Part of a small language model's weights: 16 layers, 5860 steps.
Each number is 128 + 24 x the weight over its row's rms, rounded and kept within 0 to 255. Layers, rows and columns count from 0. Numbers have three digits each. The size before them is the row's rms in percent of the matrix's.

# down: layer 6 MLP down (transposed), 320x128, rms 0.147, rows 276-306, columns 0-63
# gate: layer 6 MLP gate, 320x128, rms 0.158, rows 277-307, columns 0-63
# up: layer 6 MLP up, 320x128, rms 0.16, rows 277-307, columns 0-63
down276 110:142157120128125129097109142137127108125096127161153163139164119130121105140105148107146129141153138147125148104141182112122099152087115127119130099140155153105120145131148148165112144125121090
gate277 106:132156116133117114141149151129093111114172099162128123116169100127106121128149102167116163098157113146133108091082098178127107137134096152109088124092135140145158139073136107161132166115162143
up277 102:138109125124164144137151077152102174136097146129135120160130106152138122110126143145102092078147123102119114144102145145127121142147125090144118107125140177112136133173116155130112109146104146
down277 110:108080181127131160118119144134161118154110141117117185145129137114123102109102132154137094117102142146123119175134122160155128143163156154164074151106075110142121111087148103095122132110123165
gate278 109:135122140109165113083163115121157137096088134139091109109132113162129135093162115122102113112124075164109109153109136106112134145144148102151143120101124156135125135137081163105091155151127116
up278 106:122086106174121129131144126136135145129125110158084132161069108125128142134129140110163102157107182145098110063142153155133129134143111106159129150138108128132113145140114107125127080099135143
down278 108:097160113109107138087112099111148148085096123131152101139168144166110137102108102084144106189199127135140151101113120128133165146127131163087067112086146127131114121159134141150106141129125133
gate279 097:107151141137106142140150120100141092162157141124099147109137164137144123107172162119168174136155149162158161146098157141136095130116142137122146150116099143117134127079126138101136093173088121
up279 094:128110120125107118155176073114124106144106125131154182119162144135156086160121127109091107088138124139122143176154149132066098111131120099150135124145144108131082117096099140149135102122179103
down279 096:108119114136149079107101105121173152141104113120105127113105102139154093147133140142123064148151130170085121097086122099129120088114119130148115113105124148155089162150100121170150097098154135
gate280 098:092084141106141150131120124148125177164143121157186106109153122113137129125133168119124146122068122123116111133100131122077136144183142112140119133130104165143127127150141105083123154138109151
up280 098:118150158115124133117115123133146168158158136133085155125094113122106118111163095158112100072113158088120123098122109112098133130181090113099129121122120136126127114144137106127149129130163153
down280 099:147123165128106125102096142098127132143118141124111087128144109130113131109121089095094141080159130124148130145143124169094099117131112109153122148118119101149121126153115134107151162086127084
gate281 102:162145152132171079152136091136091136158124142142112129114219133156134112092091105115102128116152139116098171110098120104144098099120148147092062136112102137143121159157158122126097150146146180
up281 099:124092130147117102144144127123147153101117139119131125108167203136081162129113144144120116141145138116143164149145119120111147154078117160127133097132142122193127084120121118129113130153102151
down281 094:151161132150132144141148120138144155090164130100118122119119066131122120127143070157129160130100135116152156152103104122129150085123140166141154135156146125112139097093131116109129188133160173
gate282 093:102092121098135085153161184134143153129109157145155146146126144136123099138138134132139108143101113089128104152098116151107138151133149122151095139130131145177120145138094086091133084110108129
up282 095:128111130093124159128146099157157097108145137107100144118133122172123124103141168096087139130148134169104164138092105147120148121144146117143164099164102150141112129134100072130139173155149166
down282 094:145119148136114142141145179133125127154101112087152100163163138124145155131119109137176105135165123163153106137108129091124142099104105114175129160107130121172098135149117166128104160112112091
gate283 102:112139099092149145125139135106126161126128095092126091103176206136106173130087136179123076128112131126124138106112143149141120106146113114125146108145126102089124131147106125154105113106090144
up283 106:110125131125093108129102126130097120144095136107114122142147102073088136143118150114103137135161113151137136156132143129123112145146088110153109152127148144094141141100098094136083145131151105
down283 100:130110119130154154184112078146129108112145187114130145126151164134139148122152087168114102135115140110129146133139112152113146097128090133121158112154151142092130139111158123107098159143160112
gate284 101:131128075136132112115118107127109128116146122126105095118156146112108156129082086134101167131118119175155161132128081173194116121112146076117155174119151125150148155124164139087152141142131166
up284 100:132122170132068101095129131141101136147091142090119138124140155136168121123143115182151138112125102138121129133135150130136120094110102134121119115188091129148157109151115146113102155103164091
down284 101:140129140112118128084128126099118162107097138154104126168132104102117181134110108132143162144122141153153116116121145111118109083145153084125110113136107178147110159187128117132135095120141102
gate285 099:145148082160151090123120163127101150090138105119130139169151163145150140160142154126100074155122108179123166128121137113143130097136091112173104124189128165167114139087141135120124138148112125
up285 101:104115097129122121146146162094111114116113092148158126110162125110173116127108114107123149151119135144147134148130105109143120121093130169115095130109084093153098099118099120136144128102126142
down285 098:125135149155122125112136122137157086182167103118116169184105134099114149139121114116149145102157140129142132118150128147115123142156127138099110119163144152132122103076147148130117097149135143
gate286 098:097099159168141111138165128130134108127129117134148122158144152100137133105072156133135162086117174124125098126125129157108140104106123097125131100064172132106148127136127108120139113138104119
up286 103:120096193110113175140136103158088112124100077165125143137146120139094137122122133094088172120130140131141162133140137146063113103141139134160135143123141175126149118109147125109111102109121153
down286 097:127156091121080147114080129124108125108180092126098146149118173144074090172152100102131157104102198131120131150207115140130124116159118150133137126132125146108121111141143143088146133167112122
gate287 100:107166120172096095133115108120134143095156169140115133111185123130138151133126122132114143117111108189095143094108138106120139159138162143114133128117105133084135084094155130157127093140116128
up287 091:115165148122132130098134142072147143151108107132122115125142131107137113139154145149169129112134126114122108108125129082116122114093116158100137116151069126158170131107108156125164146077118203
down287 093:125104107186146116124184140130104133101079084136152123120121115153104143172112139130147158125108126097162146139149135185129140122135119172164136102102136126134109157148124148113087134193157133
gate288 099:139123134132139082135130122099137135131133106148133103133156118152144077105132146117093143120145205102160160124096136124119102161161142121095109136091115123123126104119152139160125096120127065
up288 105:141127152147132120160144118110118139100134107112145128120103109159116120122104108112141115133091132102134135120124097127120114092094138156079114139086088132132157149109121110070142096111103130
down288 104:121158102150090157170143117104111117114144115136091124115127122128136176122123116146126103141127109110171146093132159143093154147097140128077134120085119160146113159085120160157108151117128149
gate289 101:114092152074117124120124141113105124098120125095164100129099129118103202109106129125139129101127113106078095109147135115080141163159115150119135144139168125151118132159121143121116124127110129
up289 097:110147137152133160073148150071131135119132114124103109143093112123100137121174173091124130123127170165123093133102108134119099114093137148098123134136116083135094094130135104163142111147104128
down289 098:134148129133132102121104125150168118172175120105111162089111126098123086158117129142117106133090128128138092105126108151130079100099162110127134140073116150094169164114107150140099101106138136
gate290 100:168116117108108114131127099143104131146126137138089114136166144112123105079197086147137143162152158089135149122131100131082087201137136112113157099113138126145156123058112121158122134124088151
up290 100:142120132131077101155134129133112156120133135097160140096131111148110079127150166147122136171140101139118109136156127121125117147115137090145148131157182182118119083149129099137151102130132071
down290 105:132129104095120118124129152160113118156133164146158155133094157133096090130135164177148102097129100150138095140122168112103110144134132094158112110134200174098128137129125139156097147150134127
gate291 101:125135132132122140126110116131111108151123150133124125130107163113108136070125142130085152117157113118151128126099111110086141107166121087109145107179128145161155140173173143127118135129106128
up291 105:125099109140153150119113099121131096116138114142148139147152111135155125169144134152099100105092139145095121117119130161133157131086135112086158120131101132072139118153114095129091155144120130
down291 102:172128167101150157129145160109167131103135158132157145144098120099117129117126128162157127122119171088100124110135114112156099165150095121135095141108131108130169182176127127109119141123132132
gate292 100:112112138131167139108149115102136076130087093149069081101087095105118121155111106141103143123142120104090143145103124129116144121114092112125130107128127106097107079121121130148103132131164125
up292 098:104145141121089125119137120109140160145140091120131147109097067117114158135124163112159089138134112139113152142144106119151136163102139075139130113127086100156084127151121127135096096127156147
down292 098:133128130121095115095161112096146101140144149113162146158176142114126100127123140123156112122103105089119152141123119125169151152095145092119131141172151154141152107160160133105096109117133130
gate293 103:106117139146143119163121141106134116143097140116107126135104130089119125138140124109117134082117127074131087149111104090153154186177112132129111141079076160142125184139140155160172129188179157
up293 106:098152136124162134129089139191146131122121085124117168126139157117119154120139120123143137124121086125134169118163147130141166183056109140125112124140113124146153126102111154133124153114089146
down293 100:163093126134144140167133133122128114122118160130177169127166128138103128130097166118156166130140108134134114053143109131124111118137128133107132133107123110208097105116088112122112120156066119
gate294 097:145106132145133120093143184120093143150097154086116124085116154119086150075154151115113126160121095140094117096117115157120169144109129122137081124130150102114165096163107116126116127085126133
up294 093:111158147132150106138089165174097140117152092167172140123114097148119100136140220076129133099091124136099152129136095172105122147099134113117149134103109096147136150128138159135118116066085116
down294 098:115105171154130163130149110103146134090154123077110175109143149126099151134168137153099106144179162095177118129139103122084137126119129115151120106128129136090162105118134117133120107079186110
gate295 092:167097081158118119139106140148128073120095136151159114125155127124108149156119115133171144115159105162116129145129116098139152111099080132119093155129139104148116114122131167195139117118112172
up295 091:110134152159152124137120107147128102093102110150130163117131130153114097134121134112165149143108067113124141145129154095136118149172103136125149131112172130171089127126103125150095117160140129
down295 089:123109127126141128107164143117120145131137096116125103131133128109152172106115159088109107116186141124114159185137155118155147121148158105160126122169110136102098137111104113120125075130067101
gate296 103:123122161133140133149134106140169133116125118128083143140138097099095091141127086131124137114097128089067123110119122110117152150136133119130113137148120105193137136128136128118103120182130094
up296 108:112156071146117121144124141126109105151102118138140121099120145104138133134141140091114175103138138124093117151101145146108147142076136174146126151164128096148156150141132174129123109088146130
down296 103:079141113137148151132169162080119108100124141121134150118140129115134160107195097081138152150149122113129130104103151138112123101136136157147128128145140135152154179093109120133110131098140097
gate297 103:131107179130118121136106148111123159175160128131128137136121108100138136089102124131091127110151109171135130135126133094145145104098113137133111132084153168147134134145100134132108118122142105
up297 101:120142118132136169096092136117128129117152111117116162129134118105149102145125145122164163108179161151112105136132121161111157147106152106124136135170138148122151098111166126111124162139127045
down297 102:121164089138142149119121146179181120137129153176122151158124151109125135138126104094116115120120119113169124129144134110155120140138107099141134109169130102113140148124169143147112132159137090
gate298 103:134119178127138123164138110111164112092129147112132139113159148110121128127106141118137115146090132151127113114132148125114149099100107137190130161136134156128199122135147141112139170096106099
up298 106:188084132213141122117132132141148118117120093194153097188124095136142129092137096100090119091123139140137125146119142142119105112115150108082122128118135105105116101132142117168123105121114159
down298 102:144128136096111112137124069130122094113160113102125147107100090135131136139126168124149136150148119131113131130129105130119088129160079136127123136152111080109168166182151195095131122143131113
gate299 101:125114128101125124124132148118116127144122074166109102110108113140125157137137114103112128102127119148134119085146117144109187116139134147127096150125071112146122146112127129124107096120150135
up299 100:141147162116116111114107151155115165147129087069116111122143104151112138125090126133107156129112121141138110113107125107114147110107134131086146167209144123096113164135099120138147176136125132
down299 100:115126140138141109122125133148129130126103167162089117126112119112179111109139091136136133109146150095207156114143103111138134131111162114117157140110136141095115077142122135106140125121087122
gate300 090:094162141124147146160119095106132116138111105144106149155134098091143119145111120121110130136144125126130116108141134176121126087098095115095109155114146116157136108145149153145146127128095132
up300 095:136123142154175113087093112108111156102133099172131123115115113110128110140066136147143156127135080116153118135174152127113104091099117088117142135106165122166107111125117140103143091112098134
down300 094:130142085088088145166146158120108138126147114090108121181116106123122169106154118137115168146142128167151114141122144094151130122143116123090128110134112148096101125138139119103164127104112164
gate301 105:122117134123098126139117115121187147110120066124143136142086128122164132138138105140108143139140119151119143090125089122120129116139107133109136129156119138112158111115137126121160114122067106
up301 097:123152106077128093118103090169116133109140145161135140158117161129139119118115137141121149129121113120174124149150090113115113165156131141113161101122123169136166083052158136116139167130140130
down301 104:109126148113115118072135134115114144110151135089095159092109112122115129117154102138110119136122166119187136125153091158149165115130114096119169121113146123091104136148168158136109156090152123
gate302 090:161157120157125092145157117107141137107099129097110158145106164131126149165163105142150101166142167162054154095113135114148109127135165123161149138153169121137129161123068110125164138126060146
up302 091:152117149115139087128152126110148163099154117146126159169132165115144126176129111154168070109144163130115144124121087184119115128124132151140125087094139116148097109152138142116106115115154139
down302 092:106141116129130122139112126125132166159056120144127114109121115140137064127131120112119161134117126083143137149141151113124159168144085142107141196154128157117139084126128127137116090131097144
gate303 106:126131213146148121148138138101093147112092100109133155110114113148132153117124135126096160129140154132153132133104105104133127142127112131139127143127151093170163109137107122110162126113142154
up303 098:092133105134149160135112124093153099104067126166087141098117116123127130179119084134144175173112155136138100123112173103144115145106154101108116143151138113139151107144161149085149123116136124
down303 096:180112097148142137146133145108143161109164103130174136159158119087152166129118152083133101098118156139115124120115136173111157121110126106112135129102175160109158154136138109098095134113109159
gate304 097:129102146182132113100165129142130133076134111123143126113101109125120152119137130128106180118116183118134146108080093096140136142163133151123100135128130136102123169119147188121122151175130103
up304 097:062119123153093158097121117188121120121066118166130163168155147123140137093086112160123117135141168121127124134133086107134110122117117118128123139123101142126113101115118132124182143140124112
down304 098:127120182108112129125128112179170152121144169104105128116151168117136095138127137168135130098124118145113111156160129126142155123084126131137088145099123130163131128126127141151103139170172127
gate305 100:117106117098147108077136111166111093116146136141112103122123129137168155168106106140149106137103093137130109140099116139110107103133145127080129143138141160148102138132085105145097121145142124
up305 100:101085140123101098090110088082156102102115137093130122115063135142167124116116149141078099143100147110124166139155139127082164117191103099146110116131128182174106096108123161109142132130095114
down305 100:096155096083139104113151105122152114143105177159147131131136106170123131138096184142098137136103147126088140115161160131123145173090097170116122114140145158122174090087096125147109136135139098
gate306 104:110151109118146132129113158108130145102166139142186197126146163126136134110133150129096124143140127154095105155142089047141111105134124110144121135133121123116129151111122161106113159133127144
up306 106:131144155113113117173125129139153150144127131134119116189121133096139134128131130104118121160103127122142161129163101130086121141141114175141158122116054134143125154149093122178076101108139160
down306 106:114157093140097108129117135138126113132160121143149168119149101156131172129110114153120137168101094170118132111127122112117146143101105168088115078174110101128182160103153155111097138123096117
gate307 103:135102158120113150108158123083118106122121138143128080085115131116076166111126129119115110129113115083171150115104135172094106130152159131117113109128137122095135138155119149101125128125093121
up307 102:159132133111135112156130151152149107151141134161106137116131114107111165124128146121129108127117107132161103170128121092118074124135176121151091138090173158155093126152066150181144132175104150